Each number is 500 + 50 x the weight over the matrix's rms, rounded and kept within 0 to 999. Layers, rows and columns count from 0. Numbers have three digits each.

# o: layer 13 attention output (transposed), 128x160, rms 0.161, rows 85-95, columns 0-79
# v: layer 13 attention value, 128x160, rms 0.0612, rows 86-95, columns 0-79
# q: layer 13 attention query, 128x160, rms 0.0933, rows 96-101, columns 0-79
# k: layer 13 attention key, 128x160, rms 0.0937, rows 96-101, columns 0-79
o85:611502558555475485593482450469491495539426446469437433445638523487519426553581506494586435501468435450518592432486443488531582470469383510531493407529504409505510473539443469449561533391461472509587479554479557518473526479467505503430530521
v86:539515513419525478508444582428566452424508524469505472547461484538447516428526499549463438498528421451491586555558428527428544452564580542477515500455507489529579506483473476482443499537574559475488283576561522524477474583516525579507521472
o86:456490526495463525552543593554397479495507487517595428482535529501551487513487499475459455578363497581439433465451511418525506511468437472490515443578541497408574483452517532390620515483503504572531525580528549498496593460552463491518534546
v87:531502541595585513477567465556585528490444462552460423462519452523567471512536515466456502539478401478583595399457442515543457538608521485517575520505497546514465646462490372478526556503432591496486446438452461554527490540506537522516530538
o87:504475557547492417495477453439477543449458612420457503545558470457469539422501519598528435443452567561546475586475450464563533471460502449469487525535466553489532446563578490503454511482510453560482527456557503569461497510470562434428470520
v88:444514544481468511549491571495440531529526493460453477517527455522489412542458427508536473506514447418519504575488550496522569606568414452400480427484441539538479459391567498464473504518408526550558530497527542558493442469465565465495517530
o88:469535556513486457493469538425495555429443382553554516469419469419525548525481408481506499441472413470541474473430433507467551553463565561524452582468500517533492507587448569495512446534501480514516499521425545503519501495554501436475537461
v89:505436482447512492469408580469456527425551481562540542499442510449474602458446615535534459547527504456490518459411566486583458596520484427495470448419504462472484491460466504430544477470525519528544563541553478466467455550444491462479545490
o89:523518510454508478490380451474556498571462561459456570518468462477537418571431385562538492486466514521501441499561541484467489586461523539538461565527486598589567389471506519463488487497519516507492551570497537538495423602465411458476468508
v90:528472515465488407607527386538567421582467574475556564488531513502512527555517501410545492459533501522522471521550468449576490453518447474511589446511570428561464487444476458451498561474501489526491427471482456562591481576586459529414534482
o90:441530571448465496529518606427549523478553524444550522529419472507482496503541520531511583497428611557511481479436527536471469418483456373576571480499530426595453480556542647532490422379539514396426443514515533609542458429527447497532460534
v91:519450461534462397530480571527526501579453491602463553519495469589502461505475599557492479497569428483486475515492547508447440536459478511535441441486463464488445491347398561526486541538530485479458565399530480635446528499550421487546533505
o91:546557458558483498485526398536512474521535472488506517511469533448412552540422481449498467484440542458472459464453477512550457433549493383385513446531559435583559473563472417493479393511498470550545472542475478469483477476472475548487516516
v92:484490526545474511467563481468469458469518556457541499478467518513444495458521512478605457529413494536457528488454449542545435396480525634459480500407456547457416616535586450442535505507554562576494572601531530494492546448480361512475535576
o92:482488408530533448465584511560532400497539511456457450445555519489540551439470466557504618490404451475537534543406533440510584598543537436508464444515544524535459524430474510470488537407487509543550488461560427471457562594513548448621506494
v93:453477437520489445500535451597534635525528508586560449473435527558424541527493475432557527431418483529515571596560558456482483573482548561406520561596526472538532580510567461453544484469492490497546489526502508508468473448532600507465629527
o93:600513523463532514467534535562477433461512516453476632523502497480519494539467500519538507552525487463471459523377475531478554533432430515540480562506544491483458492497471577454551394536510428561479532534513416425491514472543512538565482431
v94:503563490502575549466507443459559452491573503523581551434578397416380482512475516490534468503524497316480516471472549423492533557486405601552495544519468583488509529424448519485405538487561548487595416494494482514512515435562507514434482449
o94:464484460474513562640534515474451457454485447481545452531550484504500541496587527456493487530422514625590488443470446504497512477515446491543523520428545453496564608588491543475468497443474451466397541419476398418434440451501455486552544532
v95:450431599509467471567418511466475502534458462434496446491446515518513437471476480525447480556562569585546492489537537471540510395468559532435426623553488529534520445480485537523529521479539464558515595441450512327462440537480531526590452452
o95:391499416511392516487460552579509601480544471533414601520496512464443565523595446585494410399547413496496467551636529443514470517478443530515442388474421596551479567529463523546519470480477484523409575647509471519495516554543620483410485398
q96:595510500480492468523486505411482513482438459450568449542470438521501531484561496429536425516458436573393489568469549447488543553537521513500442525542478510453559489473476538532490504537506543530475483530537502531500507517556553442617541469
k96:496537468441433524554564495461533451428529520435601558521448537497458577451515461432503493533525563569505467506514503431496588465505473548521513499471481531454502471497601530459438482432493401431491434584482459476479492533487515453511526460
q97:573512552554518498509515518492570436451490490509571548445507575462444516500485484549410494554490553488526486511483528476460469592589480490499500471525548461522496518487505551475569491585536508468500524469445524594426512506463549546508515481
k97:527472524439520464412529531529552456541539531525491564503458494436457524520542513570468507448452495562447507531476540518507451534476463498507510553456419477495447521538541607503526478544444450545509517483509453512494510504566458468540447586
q98:565526477434516480428477530481514514467436599417527521443559492520466524487437491504491537423527455437479497448493532510551472467499506446485474513466557548509480520499473563440501473437484494580466516527449465511464505519501547468475477519
k98:542502611505544514533487509579544433471496486478471530465489477593489527513439546546522491516413485457443554454649477497614520474471545498487574607429486453488505514519513459469429503517511495456444500476456515490521499533544546514518473427
q99:474487448491501488503544480457452440537411443490491459377436443528481526545537507520559501482418520528519508487481514392521512486462582465594473478529434481573450455510514501505476430501556467455540510576492533512529447499493458445525534483
k99:524542493653480486536468490446433529492476555520428561538493466522527545481440506544507475557555459558530504486486452465485440555530490490520502500484457472487547488493465453496481495561468491544502569528486507453440540502499441573536549558
q100:524494527487549491496599540455478453486473461527487507511473444432483483520545529498484422488480518529432529454473439554443536526527500467540475399537460460473472486571500476473488535470528540490507561458448518513547475490485522398525493498
k100:450480476479504420500528520494547527498436519507467531531534508473509442556463465505438464492491562507473482551454428531457454552447464565501516498431509559475505498487533505542443521454453475571471468496518523491541454490472531530540514412
q101:503512487562554476491545552467468517497568522416537505465547416495542566509509513523400558554498529494507515506507526546510485505459472580544481475557581494541512511426448485448453472517511505547537465491542547393450558544530487501514506513
k101:495500415541493578488471469437511439490455454439482486450538452462559476467507545460548499461511612485466408532557472525553486496429519428536476536566498481545542470471451512472545449410435491516653486449593472488435526494518489513509486473